Weights of a small transformer language model.
Size: 8 layers, width 128, 4 heads of 32 (2 for keys and values), MLP 768 squared ReLU, vocabulary 1330, 2.33M parameters.
Architecture: RMSNorm before each block, rotary positions, no biases in attention or MLP, normalized queries and keys, capped logits.
Training: a variant of SOAP for these matrices, 113M tokens, 3437 steps.
Each number is 128 + 32 x the weight over its row's rms, rounded and kept within 0 to 255. Layers, rows and columns count from 0. Numbers have three digits each. The size before them is the row's rms in percent of the matrix's.

# up: layer 2 MLP up, 768x128, rms 0.131, rows 95-147, columns 0-127
# down: layer 2 MLP down (transposed), 768x128, rms 0.13, rows 95-146, columns 0-127
up95 110:126115125153047101134110079138102170131124126131119149124127148145124152134064150160050134176122137151153098175105084164119139091122147159168181159162121187162128129168070089188213095084121109091130153124157119101141167119150164116142127080149126106116137166148076147158054159085125189153114139087131056134154086090095095135142139159093078115148140155153080099147082126165108149134098
down95 104:132183096111129145112101115152222103140096142143112138141125064130069140155184138124142150109139129103128184143181083113117122079151151077155074123059171081101091167149111101130127192133174117124099164092144100156114128106137161123146174199161099135134127106134083121121147151078164089162168134138203121144088060149066126163154109080078139135122160114121094161104097177138102139108136
up96 089:200145061194123186123138087128096187163107109163088130160132141165148110119090189128104128136095127188127137117149113120140103166142087112175166136136113119148128149060121176168139138140127088125202171170117138114083121085156113092112067123149123130161181128112114180129165162181124129123147162177145101137109109164141143081110106103119149137202118121101150129122022179154165108127131
down96 096:179123136094187071151133153140131143156090112108137134173139118079219100100125156131123131081152120152126120192177111179122127164128165094130109134151128147145114133155124123191090139121142082222149116087157113088133103167135118137117092070079129153131148093127088165152087100121165122176113075148069180155132132095096117127093096194103136131185123128150117134079191095180139173121170
up97 083:039061071105171120136130015117178157112117134209115108101150109099141129109126136066085176150143180133076098141180143094105130131163163118113100102154116187104120157123134145138110113116051099134126183123057173137113119135122114097117070139125125188115129093131113095148129086168149109132103134140137169102093114147132168150108093111090127136138129125175128118158103195120110153171126
down97 082:144143158069159121128161168163136033120081098109150110135142118200111108150142149105201076161161111151137098121136107131115174116120094066119102150121146136077146159154142130199150199127133156118113173173101115110105121103081137147156136079118188132121121130140177112093104157158134106199098155086107108149121030175131129139172147154116108117115154118077129104095116063148097144080119
up98 088:151050094088123118125153153104157158127103116129147150111116116176114146129150074164146158151054168165135149077106184067134111131106185119148119098139162068117160097085195040118167140094123200123166137099148072098171158108109118175110141132136118176151110160181163121131140083106162160140117158115174143114139129109106165131118153140122188132105122199140094133138119183163146088081136
down98 086:113100111175079117171158108103121158101137087127126131117212148114195145145124086097147067085186110109099112194081082155089190143164087143118112133077088141129146101175132144139117129130063107128112154101094210145125113119124149101152169110059104093114138119148120154121098126157121151135115163143061178117125158083192127137122113144117062095107149047129111111151130099080112134126168
up99 095:154109135139179178096146092156119137123181119145136097103172183152139133136075091109142144159056099166126127188132134106064123108161089171124173135097105093135107150096107115101162093115129044133164170080073185120118078172111109064138131097173133129112094137190136120103155076151113141079169121110143120128219117110165109052110090125144148142095150100110184122155112131135139146156146
down99 092:089156069081103081139198111161141139078139098117115167089208084147138091136092142097189120103121138036096143094151058091117163112126105126100103150143139132116129155112083096102104093087122105161146087107138116086175155123146163130106112183149126090150069079093085146166179166154110076150118157141155125121147094134124140137149154087101156130150154106167184131176101116186134154087136
up100 103:150133166183103144126080138124139151134134164134093041157197157171160137110138146136083100090138102075130144211142194106133105158175121130141124100150159106071180094082129156121173089139179118122246139122093151152156126132099118194077141104169151100089110145057097101160105121125107165068098163122129137110090146115121161125154111118152153157165156083135122115129138125136134136129145
down100 094:125094121117105152137131156077097128075153122177164135135034132111099122140137121205112125114152154147133119091108114057201150104160195172142121168117163192123083077131178119125104195092120085190089123124105104125181100164164121151175136109136087163170151153150121105137147134151109156150140097132136108189176106147127108097161047157091115138095079128159120144112114117112128147074102
up101 099:127107112137136142138135136149106105094099098156105075130157141180086078145131112161166170098068101086105109105199154127108093109107134162113115057067055117121117155128184106136187077177089131075091136100141161133162161069139141110053149148179148120151113154114108157137058130082091096100145139134116081140123142095088136140107156100098055149166132142117076116117063096118097120143120
down101 100:123124085088124157137131183090083077162180153173126180094047107162124114106107133145117170117218093164152144163149118089181134143147089094100176087112091121146173127107054099127099169115170146187161145105151154116126159180150148116136130104108119124109098097116191126093150114075147097125119176145160167129119120117098125086050148135114119151147159093192140150157177123150164115106157
up102 111:151092124091197157163169139104154134129148151112123150147151100135115167128175091109136155145160097142111116097122150114103072120192122171118141153102111159065104121190099144100067142153113156113128166143180149187134152043061126140122077125098069115102129124120114109115108123143048117122102044151109136133151112143079084098133083156069146103143112119139165083087109085122192077137095
down102 092:104110121129127155140093098082097108122104105156169127089107162114089081141050175132073137102168151092072117079136193151114119143081086103117120108097114138106167140170147117128117172112133114159135117084097141078127156229161107126072161169189126117106117125144180168104132099089153091145102151150143091080047092124143155119096185146180156133087140178135138139124126158122170177132168
up103 093:136113174120064116128116173119150083065137156161056083134104097189143141107174135200120160100089079145114052075105082155146120144095128119126128131067174124098139128155136152127120088103123170155124105108147137107079173141129106084124142079155175150130117121099131093158100153159127169073161149193193124070128168141115109187142158152113128113127090154111165073095146085151121140151176
down103 104:112115069127092161177094090163084105140089131178162109149149139087061143157136125079114124110102127117152154145211099120162101136124162114137090118164161105152149135126109181142131137164116109076104149114130107112150137066116180120141131181140037133071189171110116166112134104077147114085108115122143144148115175174158187170103171100127104146082104077162173141108166122083163180103165
up104 099:204157172141131128123125162164162124078141057098133085136151113091103092120151217152139139118104110164140159124128146144091163107198186149114154119086145182107122138092099113124108159131141059113124134152121171117135133141171129070081138156062100161183155114096130099172103122170148115122070105145153098117078157104161172150188103157081099121148126150117159150117122105130039153109085
down104 099:063099073146124124111155168136105162121134138102111140092100126084133156123082126113101217150180121174095098107151114144087099119104080085093095131162141112160152169141161140178106137130106126049141092181138075142065117135129156208182121127129173110129042158147177166131150134110121125119143105110121188152162157141142157078103136148192112189107110152100178127076134132124121102131147
up105 100:135155115171126137155121130108184102097133176213144129050106125126145146139115156103160185101155071126103164155162110154117195156134114172111087091067118140170103149137149125114147112159146132117125135163118104142074109111076073160095197110079117141140096094121186147158119156161106164157153087127165101144187114137079077139070163138143090042059105112151122159105130103133146125105117
down105 100:132116043148130139056203131127085144107116125110149125147155077139108094150188105058051108204187145097179114142093116142116163076085098146147133100178111134131183082105082140088134158120115120090168112136132133140119106141133107166155171114109096161123138117151125107107129052130176145103082116094122172132140128146150132155094192088160143183161160099107083114079155145096133122122119
up106 099:091131135134103164165090137132108161097084107172171126156109158166158171125156181130089136115124100160169199151112141097089142124094072096103193134073162112124175154097131147090099098117148170106109165167117139105116101158128143150073114127091166173188106098159184146195117104130125127125191131119168117131143086075167140114148144116143164122183098201163128094165174144098100123060172
down106 090:116151130104143140136155104119138109168145180117091153109127103111085088121144088199129135165089122106112070139102177093215042136148154161131084196113096109089126196113065125170085130126114133168156115139137087123120174156108143132195158121126082129122147208136150126110181098111102133151112145141138097137117173166087094175129126107125120105072141130121061128073096148123087160181114
up107 085:126098172089118133154158069169132147115146133137047140124130186096076148160148132114114162178032064073126152119159082116107133189117156112134112170153152143206142093119055142100085139123127084085132162142106120150162178095135098160139161104147092170121131116115170139082117086160103185126110122136115138105101115101100113147156079189107113133185171116123126117101162092101119068126143
down107 088:134153119100129129141070160120194164081103162055112167133085185126124208067150094147149104145207213120117184143184174171128144153069105134127163088117146155093117159140160175153156086125118135085112135179081150126150135153129129121120130104112145153181128151140120130167123154098122111181103171140143116110174097109153186116120094146085125073130115075099141122159097085155163116135131
up108 092:169145137120117063087141146099200133133138125084094141139084191163118146140161092083105188110125131112183075138130136152088069129121135160101108083137132119172095101155134176179159051173107104168125103091109096156126117122172100116134083172129140111145060111155128124084118120106104128105147095122168148127074073152110098151120067114152162069099175139158062146143145102075164162090119
down108 098:147141153154087149144065105181095141115137149097162120160163157086119152074125136102170112141124096092102156097151055125119068092115114151183210061158165130163159108112085152108131110160171064118124072120137100090099114137073115167178133177151100173087171151151120100134125136099122160125135120184117134030145145124143182084106113121153094121097122132147130095156150124077128156136081
up109 094:113095111117098110090183044091141091123205133093114133109122078065089100179153147125089187112092097145128120146083130167182143130102141079111160126089124127103102121139139144122115161129081078107051102133117083188112119034154113116111189138113155133151093122111139122116093104101172149170095131127126095136184107149141140120188085160141155191119146115163170107119163141076097133132112
down109 095:182160100118166147112107182124118143094115141144178120118087189124208098129122165092171126158098170098149166141181118087114104144152159131152096110130102113154187166164152086153119090131157146122160141163137088118140120160099180175130144156159144181099157115163145072177174178090076106136148211088182115126120194143142150118144146151061095174143158111114109125163084122174119120150095
up110 096:123167153140086187123097167104127085157142101125134114137095089138142155117117164107175133119153158153150133126129181132113098154089101142103160050119105140121166072172122074150104126135141111112188114132124096146121131174080082153103153116142122112128155211116174139124118144086139143132161187138108067120128092127181155103116151169204147088138121169195128113044071116069148127201171
down110 090:138119122120164129088162108168092121121133151079143121127139104055094041130088089150134134106081171059113096144174103118069122101147143093119125191096160115112103193076108102116117128150114089139098103118160063110159136123150139110133112196123054104126112101160138126181159164160158066129060077093126117129075178083106105134113086123068149187111154140135113127116133164144156147129146
up111 095:149176099120110114191140157138100128107114083145096185096102195114129121128102152085134145160133072139077113114122163089132153134214104105099085104106137168050084120125148141129125094137126127124154087126123110104090205133159094076145159079175127080141124177165086163138088133175168177121136070113109080131129153118141039158077117127121131090133134068138134133090121138150119130189098
down111 101:094097139089115098107173136123127116082149175030120068099112120071122149150118158143115167142178158097097138138142109128101151101123116091013112093124082195176126104145142144117154121086074122098113139096060166130126119107150142133134153156140128073108131152136151142140120104166076141106191071129090150131148111098122180139135120133115124133140057129130118088155124209118189101079126
up112 111:108126108113123141158107161142131140114138085165080104137077090116113106107136137158208151131121165170084081131132209091154194122122129137157128082145123147139098111124111221119151152090096164110141131126123123097155145132142097179191177098151132185110188188145129146090131073139101070121145149152096104103121138155118050157161168123100139105160138102171069050131141143120116100066120
down112 106:143119083127140117172102098136226098135085153071121150094217125081130091124127103109109168129122105147167134187083119185116093110144121167159130164129147141100181133150126101104185170083115070177154100122087130151148099140111132059128171154141174103138128116049067115159116139163172105120132096072151160124125133088054149118102093136076142143144129140158160109096143127099157137164136
up113 103:138089180113154106141159156150133109104155079148177096119112161115154136137106165131116080109116099126104185215130128196123084101144161103079109144118121122117129131149128098145144144152095121143126120109104181145124156130109140200100189143153108158044147204066170141144127151121144176153142140102143123095135124158146193111071102133090107120100075149070172091143033109105109115073141
down113 110:116171119175137118116146095141083120143110076144158078134148141137176103115138051166141171165090126112130089050097170153153143172138139187162105115112133111087114137114124160156131127128104183167137111189183127143152119147108063140121149136203124165146157133169126164134131143113177119146108121126188156156040119196105072149111125145135129132154105088157117147133179073186091161147066
up114 096:099131099117057087151133141093131132116103101108152161119095126101121144099124114144112151187075123137149140117123092134120209197127166141164151132125131163126069152093175095143071089115057140139193109107095102126098176133184148132106106155112192120101070089178203055116078108130140166118123113063170112114179147112106153137115125093190089130095127116118147071113159150131106115144111
down114 098:134054116131127137133107111132093178163154168115149172117088144168113087127142103150119097095142155126132088115104107103062152111126144157095088148132181130167127135163137159132155137122151146186061147183185072198117096126101134165102110163133122117130185097113114163116173163175140124165154123237116131152161084186061100153142067157148170154123126148136109100141138176145087081134159
up115 096:173079154115147126182069123088127116158142145146171082131143163096135103083158099133111204091143130190113136138094144106093124165141193131078134161130120123182173110144143102131146086111192135117136130116114158114108121129126139079161106120103064189144133085177134130116148097182069125154116143164096140080115054113109028175117159149177155090142125126101150108118122121080151129175178
down115 097:074110085091186116027153099116118119129127138193136123163140079052161089114081098126174123090092155141166121108099100124141147138152185107181102106198131097158092128113101120115131110131143132130131151146115138137150174132130178130106067091142120101094187158146165100161116212137120128079167131123107169107115096127149129082101127153155113185146195102112111143096128092129119121180060
up116 088:133097140153132147107109157112144112162161105140133126136083133137134109092136104147093109097180107164130093190135057149123121136101106124132146156142140170182083068158074147166100135157078085136119114056111110150076108093163173151110107186125109127152112066104153115101088132121092097199192095118129181162104164081112022129161115133121093064111125167124150075147115128147183124146107
down116 101:123126089162121120083110110106172147161117103108075088150077191124134135177096086172165085184096168126058147121118117076109162121127123145141101113191137149185143079117134104094098075153147085187107102128172123141155095150160133119132069101173138131128106162121127122182160156146109143180108118134145196090116203084130144186130151091128126135101108078051120128120138167096095125080114
up117 103:086073117121153114102163111122105114126144123171162131101148148155124108158139121166111126106137154127150171102099209154073137175140164138090186100122128115081119093134144155187109162106225170172101128144108137093139137083113084110096201156106126128088083174043087123143133121178160104147186106150103087149050135077122165154114148117150114165126138136101112116078103143136106190132161
down117 094:137146199143144147139091136143180130163083127143050098134155087124100128083127145099143135136048142053107125160164117121119110082142111145201081140177133115185106156096099076130115155141128158116182126130132103176121093088122173095119089185132125142185131096156127061100127146068125119152156111169114162089150132142072122069120105121133085130135052101174117157139130123156109097128064
up118 104:119136093144115113120110099121154229132146085169154146102113129127170087144118072112105057157154092132139169129116115147178058152129185124088159094101138136158068076120099143159110138238146141141146121136121105116140201072180094100126132172128130146142125143119065150098128114172125141121136060129099175138117163116157117107137097118128161124110137208116147114170112164095126124094192
down118 103:103150120126092109163142121128126134124125120134148130171055093143091140139138165141114116115162117115139156126097143078170128101108123122125134194110175085068072140095133122130147134071109123074108133137187135160098087112117180207178168113129183147063134042127121137135167130109084093179132098108127129136155113161078193132177109171118077114112096046151094158121166140152181099176099
up119 103:152136095128143156135138202112134141125148162145089136047119177111135134070080112094143125136070109136136148079130155102066131108078129157166183165152169165149120117147136144141154107116088068040119101123158102148159142092142117173115084052122137103123180117165128158140111120097077172099086180121092093106127130130095121095124125140123181129140184136103092102092119094162071129178200
down119 112:141164127183128137139122115153189127105108143153082067148131140153117147150157111148117097124153101128161127092122165128103073196099106118098147120104140120091075121033103124136093177135064153167096104117120198128176138096142108117093127129095144078144130111136147078078138164133137112179163126135159133096146047160179107117181150126092123123143136033119160131138121121150103105023124
up120 090:165124158135110120105084216135108157160119100149157138122157151101096074170121115133082097175091131144144093109106120107133159151115167126111119200092191105103130146105214180125121177164161197162105142148166119139172065120171114174101115141155150163115112129130131094126163182127039104042086126148145112151117138118123102115142177165101121086126169133152142138128129096068144153162099
down120 090:112150073104071118109167197114093136148084113072101140173113103135190126139078099158128097145158119129097099146128027138127128135091142122095122100096146140151169110122140105129105116182170111156138137169162143158095121153146183180129156125068192124145059148149175117182107157134141136138122120180160129142180132182178094132164127133140142147177108095128163099134168155183138078084069
up121 106:142125099161147131135096192142110166093116120115117103154098127128147093107114167069134219165109133151100150129126204108125126151130124126162161111165153153043146136138134177121206107095133119131124196133073125089126126203103114085137123114188130145130153137122204163131121134139127172140098172109178130044158062192104115098100097135104126122193132124126135135111146177077111122115132
down121 099:137128167107158161147130092146135169111121187120179096182186159136077089164212134149133082195155145062140081112149138172130066090140128079134095166091108099091161140076139082147106136132106158163129160100147096158105155086099091133143123129151076090132083101150102108120162071127153153154151060093091153145122139100099139129126174109133164162097118151174138154081138162160114142140193
up122 112:186143140119096114135136065143118117138135129126063149132146116090118172082086097155090106153131123094131082096091159147110099135092130058149033092158113115113137092103092139113158086160194165099099158075149145176156146181184104090129126106159190147140128181094053126162156137125087107122129188151112066137156138166117089134181113114119188131149111108124098087124135090106149133134173
down122 112:135143143125123178118088166145038080157097185152103171117102117143100116186086117126173125074173112116115146148091092102133096100107200128155181123117110128155174124089164074179066145176085159140124125141118119110141139111127125161144101128171142114148103113092077151159120195142101125061120132164113212116112157115133173180102106174158112156170057168102110109093130113110128129117165
up123 105:111092157170090140141118132124144127060131108105108077122147160082184103122095087151132086100158045111168120131154194101093133174192167123117098112152093159141137123162072081083098095177164122153171165124165076096144139145086075175103170131155118133090131123143085180120091145174151154132135130154147123103112132130109136121089119103144151016136096086167163086101131126112123126152169
down123 094:163083018125159091117137130112115102126112104141119105148162170131166095200132099106094148117098092125149148163088082165118115044075160175123074153107075152111193134139149126071146134118149111151158149117150141112048109121161099161066107124151150111158139155171144129167122077160160122116161121108090169110105127156166126183147216142127152136099157119063108119149113111146127114151131
up124 090:171167109140145120144119140158130168155095144074081168089142101091161169090122156119094092092122166121148157125130149152132118154114199101120131054083075102091072119122163116141125172115120120126105148137137160131114078139094110139210125072124114124141076140130148155149063202146079146102120166227176143110074143140121116146126079141140137089108148167089156178120077106088168167125116
down124 094:101086172128187125142120089108163135165121124203162119154099143138064115109188192143110062159089133139196159150097151116141056115140089172135157151085185138092143169094092156155130136158145151100092123139118197128130086073130126137113115149131125160080100123089104084139146142140137150161081183133156065161131176127115142119089164097059159138159122158149111082109115139146144138070150
up125 109:128143080143156139163164146168107182134178159133061122130079130164108136139198130122189120149156129117156081162125145122113124128127146061155163145107086129122057201150111122115171063151138121121138101139125167119140102178175127118096138116097185123093069122114098134135158199085075126091131087120093170186151125142168062105113072103131112164128148173180114109110139097186136164128155
down125 115:138099128051168141161140112125153123099141122094131113120132145089106161077125082144039136173123084186172132104143205094117117115073175102110118082174101112118094105130151152074116106125117130062055143143133169142216112151154154122090138112123142109186082100135131128114190109144140103089138153122107150152164187120088075126130146145141098111141117059130123127135091123173144054143144
up126 110:160129176174130204165121087123105067167155171161121130166126112136107119171133084130133146089081110128161143076057086057130137119153145134165124144131087166128173104065159103091142099097206151148162123115111147158141110181185148110090121086119108124156147138121121133147165112168132139154096102125105117151111111134165116190106114097178153156147151126124148093085173213173116113186182
down126 114:043086086147150154099150153143164109106132174047172141173123133089117148120096145167111120118112143130138158163110129132150121091102141141142109130186100145176059118112142156169090149073140113113114131168135138158162139113162109105173149088088121089144128101132098175084161124142144166110118125100160125125058095165114161000127118144098122113144113179133115109142117154095055152161191
up127 106:104118115144162026155150144109098095164127132155075171132110152122116110178121077098066145089171136167150177151150111135078130087117110111143147140107139175123154153119168161168112168053159097144044112171149141126110125116160160119163069089104115153067068160140107127098183132168110161115130061116099132152081131093156164173121078128136099102152143159115101076118139119084110103151111
down127 113:133119113115078093113149104146060125144100134136132153132136127112145160089098186100159129131132143097052148117123127167058121136130099115131103151147148203164108119105072118133120166127093071120141085122143089108163104169168129162092124167180142128044154134104114154152145093122123131230097112155009166114148175137150121150094098129126143066139069163133136145119119164148166115148104
up128 104:105109124144184138108131112148131139061080137114167147083062073124133154092171093099119119126141081094108082121129119164121107126161105126159095127160153118110134117177102168083074137136089148156161151112135108138079111133146068100097138168051130156132177095094088128082166124170131163090116135076068104187160187132129058073124088165158140109139101092099135141055138073123117173117113
down128 095:141055082129130117124194124099146134145122085092195141101203147136111090130092171129069104151073133125101071169066167129120144126119097152120118113117091087112152127132129097064121097126055134110119154155181133098135087138113130127164130163143095087131101091079146172096105128123144094200122131096098182169158135160129132115126097104143176103137168117108154118198121123091167087065184
up129 085:117129119072109130155130123198141102094183117150103149077110087122147077130190141156103147155113123137125155110160117092135125148158135146104169122112113089141170109143111145085148122131156151121110065124097126148078157119118126129104178141108102171103158097148140142073102131119169248145054086165214142136130114109123116133126071160135099080076131134094077181083127184079188135121152
down129 101:135106124147142148129179109139131197168141058106128123142125140144179122112069126069157065140108119134113177186149124122020100149139129126188135112136200164149077077111136098142155133128072138141083161135132101113219075162151138102117078162104164075120139104129096148103152140131144123139161135152112111087118124116115143158117158140102137141199108136129139081117075093176058152122126
up130 103:147150158160088059166096172151178102200105113174172123100107085147120060164118104152109155085113129150062183113169100157138132058082150173129139144151108137125146168127193141114129097113154092122154130137136150174124070085165226175101137141178103108139134177158115093141201157170130148133143121134141164172111079123110117164113116122156109135108143142129162081156132101125136126078130
down130 102:105098168096171194132159149130093136148205192102112138117126153097140098166134130162111120057150106164183108113120126132118092155142101150082153159167138157137141108131075092085144137131037085119142112145144076137072141129076116131124115143142108095117126180068152127122155153093124105114146137099109147128146102109123121118121107082027176071198132152092118104180125154199098164116105
up131 094:084133040109152175120147115099164106089145188120116138179089168133169102147016090115144144148126097158086109097053102130150161126111130183135109137172145147141092105132144124160139107150130110133152161104068143135081136114135220145150188089152072183086119133134126079135101107131129096175162108158110110099111132136154092150128134150120106079140097105146151145058139159120137079170137
down131 094:073126192158110093102140160113140126151178072157144097101092151182130131106189121103076145132194143087092146148122132093134107085155147171102087053122121140157113140158130092130162118135146076067118156123152157089137094115170074091103150094084147066170192136147107123126193098142150128103053103116111134162172161128181125151140149129142153094107097110149143127073195099150098159140124
up132 102:138121087117107119146151113104151124187074125135128152102151108095121125113176138174089145130151130138157126142113159088111160100124117110146170068094072105150063096133136091115120110163146110135119146220132142162150097102156209166143183198132132123148146143188126107156124088126139076126189081134111130157124178171112158151075096183173161087133157142192191057155164095117129147136153
down132 097:108140087141149120099120214129119119057135125073154124124114180104133147050113111156182180126166178089130158143155121098166165162150097135081131096190174152166132145118118110123136139094141173143129119125185140115081145142132104133113172067153108131181136110153129155139176172162135166139136122123209160152186188108092089127180161156154142128126152117119049164098085155150164097106111
up133 099:188106144152120130191113180177102133113123154082128199140153135106120101148102177135194147057162163135168118097089150104121175122089113113130076136127153188113104112153176116120125118138161156123116106121139144105099121096166140147202161109108139104134087137126102133087161072139158137183128096044140163110074135101117127115155168198170184123090115204138125081161089139114091120163132
down133 101:087103135131134160071111105169103086175167191151075063105144103133142094112143120103076109109073106088185139161116145154165104163103101096181113112138121118100120141077114132092128153135077176129124107166084111117097172148131117161096046111167123115091136168194147134090061160152109082091159134166132150130114125109154140183114142051113160114128095118096094089127083136138117066176125
up134 100:111161161136164170150153172147167101090119161124071127113047130092139099113124150100142138103095183127140180117111117137100108166202112094172141146160142159074169124150125145082076146162131154145068150108148187123112138200170123090207081116082164121169098166090113149128118187146094099132097177143144131072128109152110139132165084078086113116160166150168124091088128130109097141154110
down134 093:112108084146168110124111131117107131081142108164116164120192132171119231155170085120141173150112105151111100135143112197158138128148150189107094137112148091113125090129087109123134097138105118135114109105138087086119156141096125116071103101157073168139146080064176124115192111071152114125114146072169103191074182167150099149121141075130136158094104094132098154126138108209182127148156
up135 084:108160175130133132087134179125114110142131157150120235135109237161093142175123093132102153204148150161159121118158099120108141135125155131144191145186098091107176134146149135145137149118174150133102084101115140136134188151161095109112094148145123125111114124072151069103141183182081137133103046125133102147190130201163135126066110096115116102098119127139132141110151132068129123138137
down135 098:211150107134113163113086155191142125142114089181140121147137128186139118141054132088129132103115177180091110130097178122148131169167121131167182099109111115049140146131154167127158211126158095171170157120118143169124067114096118099174147115100129142130138141122099150183094114068205146172104096143144191095102145116156123173111113161105104110158155145153139107111102109070138100118175
up136 106:120116152116130099062098099152113111107115037139161155104106129140104149177112175170138148100191135140170118163171175083105200135165172108137204166074143100083151097165113157113148159072158118071112112135152107139113133127151139173141120080114139138099084111109194152090118133184166108146093117178085162102093152133120119190121164120180081104152148135114086147109148115096104169155155
down136 103:113091139178219151168142139087147117068165202038062080147150098095138132118154091069121108127150121157111125089148112125175114148130191206109107071151117094111087090073143126124137138133143107113122142175161090114096137110111117085074114144154128135139147102122115161133138141152075113169156132079152157140082149099148101144097095137123143168141209135104118111164068140132153095128149
up137 100:102185074123164162106101174140155104120161164180155137112141111123111111136119166113165137109131119107134062096079134148077148102109117110153150124094122121107130125101140125107150101112108116105139123087130135156127101091133186098096114074180176080117134109183071096123124223083120196183117165099141142165111182090106129132159096117154103155131158193089099149102050220151105112152104
down137 095:081153170081136103103110152107157064126095183168101121141107096089106172099129134081100086115140123126159101112102107117156169115148183080135100127087147118089166103107132148124074161109205119078138109118172115216109161127109124158155168103126091075131163088167123191105119155113125117167205104168137139115137179127129109140197086108122118117102151043151087128111153087107088131100125
up138 107:139086077103164095106086112133106084077119187096148190107039128096195178106096147144141142111101120098116104116121121118201158096096135120088147117148116034076109104140095098102181138099137130132051113119073147119120099077145075092096145127117173078093115161159089106077102147126143185154155167131161121131148129112111130153113102134114107084167189117179138138115126127113153148130108
down138 100:054144138143114169147142165151135192107150082129148111143176088168063116124152106149089088114102159143130120107125135102112146134131158152156071121168135165076122154070165129112119133117124130094172135078158116114130130131125089128095111131083065146141164094100188125132121152150156092079129068068088105103123166131066088137131186083128144135030095116170102133165173135099157109196174
up139 102:126174118129145166104122132120151142117152090114087159129078032105078147137145138169163140133102103152128129160172143149096208114113192050176151145119109079121098155064116121089170157130139131104106145168133123144099097129164110149180129180095147130189134098121153044140134190122118113107122106126168137132112200163134078159181115149073117170124080119105098142145187150095133148104116
down139 096:142103120182155111143211140121130132113111090106153121091166116097130136163122117090162121008151163091149087145138134118102140136117082122086132029143133140156129097207138131145134146102091173153112134060079185088168135137139111092162105110185106109118092154156172154187128103166115113157142144121068076130134116082170154086093114142103099118150097121107096114116106080150092152129139
up140 099:085152128092102116153076136194153111090109142147173139099139196125088155144124128153117150163161148072070113115107141149146212108146167090137132134138120118129139127110122084094098095224109102116176067122096107169126151142102080167131070116124050099068094136178116182119094118126140091080125168134097118124111078122122145090128115155076143091161154138137092119068061128133116101112124
down140 092:137082090132125117094147169106146161178133112106102153120115099181089140094153165106111132106151129155160125069153113135179073181108140144126168135100163090123157133167142109115129168135168066153133155123123119166145112128135094171090101137182131084192113169053123133169106105140153172161131182114202158201127141122145086135078154132219114122145086169129162129190183185102127135127150
up141 092:157123054089084061120124138119115138130179127169147126168120143196134084151076157145140118172103094070143087156116136095138164076073164123143148080150092128117088114114146099138111113132110074089132176142169158170106162049191171106127081174150134137088155139177128140130134097095141196143146129177171147138109096151098090131110114159145113146091161109165157112154117119086182140141062
down141 090:117096153148124155109139157188145141156127179095057114118147083110084144154147147089163148090101121121150062136181099126105095112150137090139063138161110117193174149131073133060103136077162124168113118108087116146119131136113139107093146174110097087133103099135103112172161100169097139134164172086086125118127172028169151119142147080156111142097108172129181143051117109148154155117180
up142 105:118076102150166146137126142212173149102139114186118096148119126143149105221168178134181129088051153161138120083102166120113129121153135147111104172156113075121133149130082119076132119129147158106165137103131105162164110131160112160126065140194093169094163149162130113119154048153089097112158136135126198116115108099157114108076197125154138115130156145117099107141068170138146085077141
down142 102:135141140108133117170085119197141101069106141137134130090142145057201175092096153113131124122179127159109142149114073096089142127109172091208135054183164148148139141098145130084153174131149166184104148116107107122126167085135146085162125099124138098119149081137175139121130126136114080149146182126072050075119126098104129131106125111154075143107161061118175118170115123094151179154095
up143 112:123114125180113126153124098143083161138159106095154059120114120154088087070118180065138143137126092069130168122105127101126082139183206136155149147198116166100103157167125159110154145117138122081131095124092186102163144098152174118112146046123126193158103150109140141137138075084167216085137150098118158092175114112103185142093131157133149129139153096092137103135166141088105106152167
down143 103:108123094023120062118153153145154123144123166144134084119149136113124163172127064190148123140172127110123114099137122091137207143087062169138141098129150161143112147133183159164181120157121114163181109183128131139112156133139075131104122150153155111102089155129102098151165127126140086140182153155100126085089120186159113123118174159104096141103114175146139078064050132136136184173102
up144 095:115105061096107067074108113100070088138083125150135137135095137165139137156136046083121135141115091221100122147142160124150110156139147148122118135095125112088147160137128142145146145070135104098109121147173088144137112129145113162131136130118168159107130110207174166112148165079180161086103094099132071136180093129154120181138158098144028130177149130174107144111162096078091166166127
down144 099:170113122187171214140094178147150126133107164091131093186136126162113135153100136172077073128167134165155107162132148120126126111115194134118138107100133168147115156108119145125116110171099182165155142142113155141146223188095092088111162146122098096195168148127143106116096108143080113122125207162188137148080136113138156118172133115104160126132086221118159114182139153101139108143139
up145 108:132129159132094166118146094167133175153172090125122161114141140110110118096123107175064060086108127165170138195083149210108132133078157146150071154099168127122123157181169154170154128215107141123165153178110095142114140167144077138168147115134119162124136129125130153140147112096158168107152101093124138125075138156113068114130116164142185182113128116095077122137132042169175161170115
down145 104:135179125089071120162055053095103145106122130164125119157121101146148156101109139125162152118136128094115141098081122070135064111166110150158167135087167177099098087136100109119099097151092153138126167133081078139097121130109140135144122138181122110113102064126195185083172181176109137137120176147156112115123144107198123083098085059091057140100096079140125134141069166128122143128135
up146 105:124117127113149075136101152152112104152104102086107112118058128146142147110135131158120175120127125132136124096139116122148123165151070164101138084131127196096103111113168187153057114148154092104122060121091126133162093061080143166081129144119117078144070126165121130111104097123107146109123056108121076181171137130133094159211179112155039068127062137151131141114145076117092128150090
down146 093:118116116142102126151089116143127110106106138093135152141188109147141122134074109115115132113124150153150107191125148132134134121154171158117081187156090163181135177151069147145150126102104132107152094159115128115099137146136162153095162075118183132147086076121210132139169144178140076024109147105131168161153183118090130089102111089175150217100134121167156082102101120101164106205161
up147 101:138127161133130109123148082172111139117158092076081185135158084133080124203139135152110132093146139120102202114108144113081116031128108208153114130105112152131108140072155097144147112118128186071127069099129133181139147090109174065103110095115118111034109115146125097164117123129111118158112138181089134178129097154144080134104132132148101140078121147097094160059090137122091130149105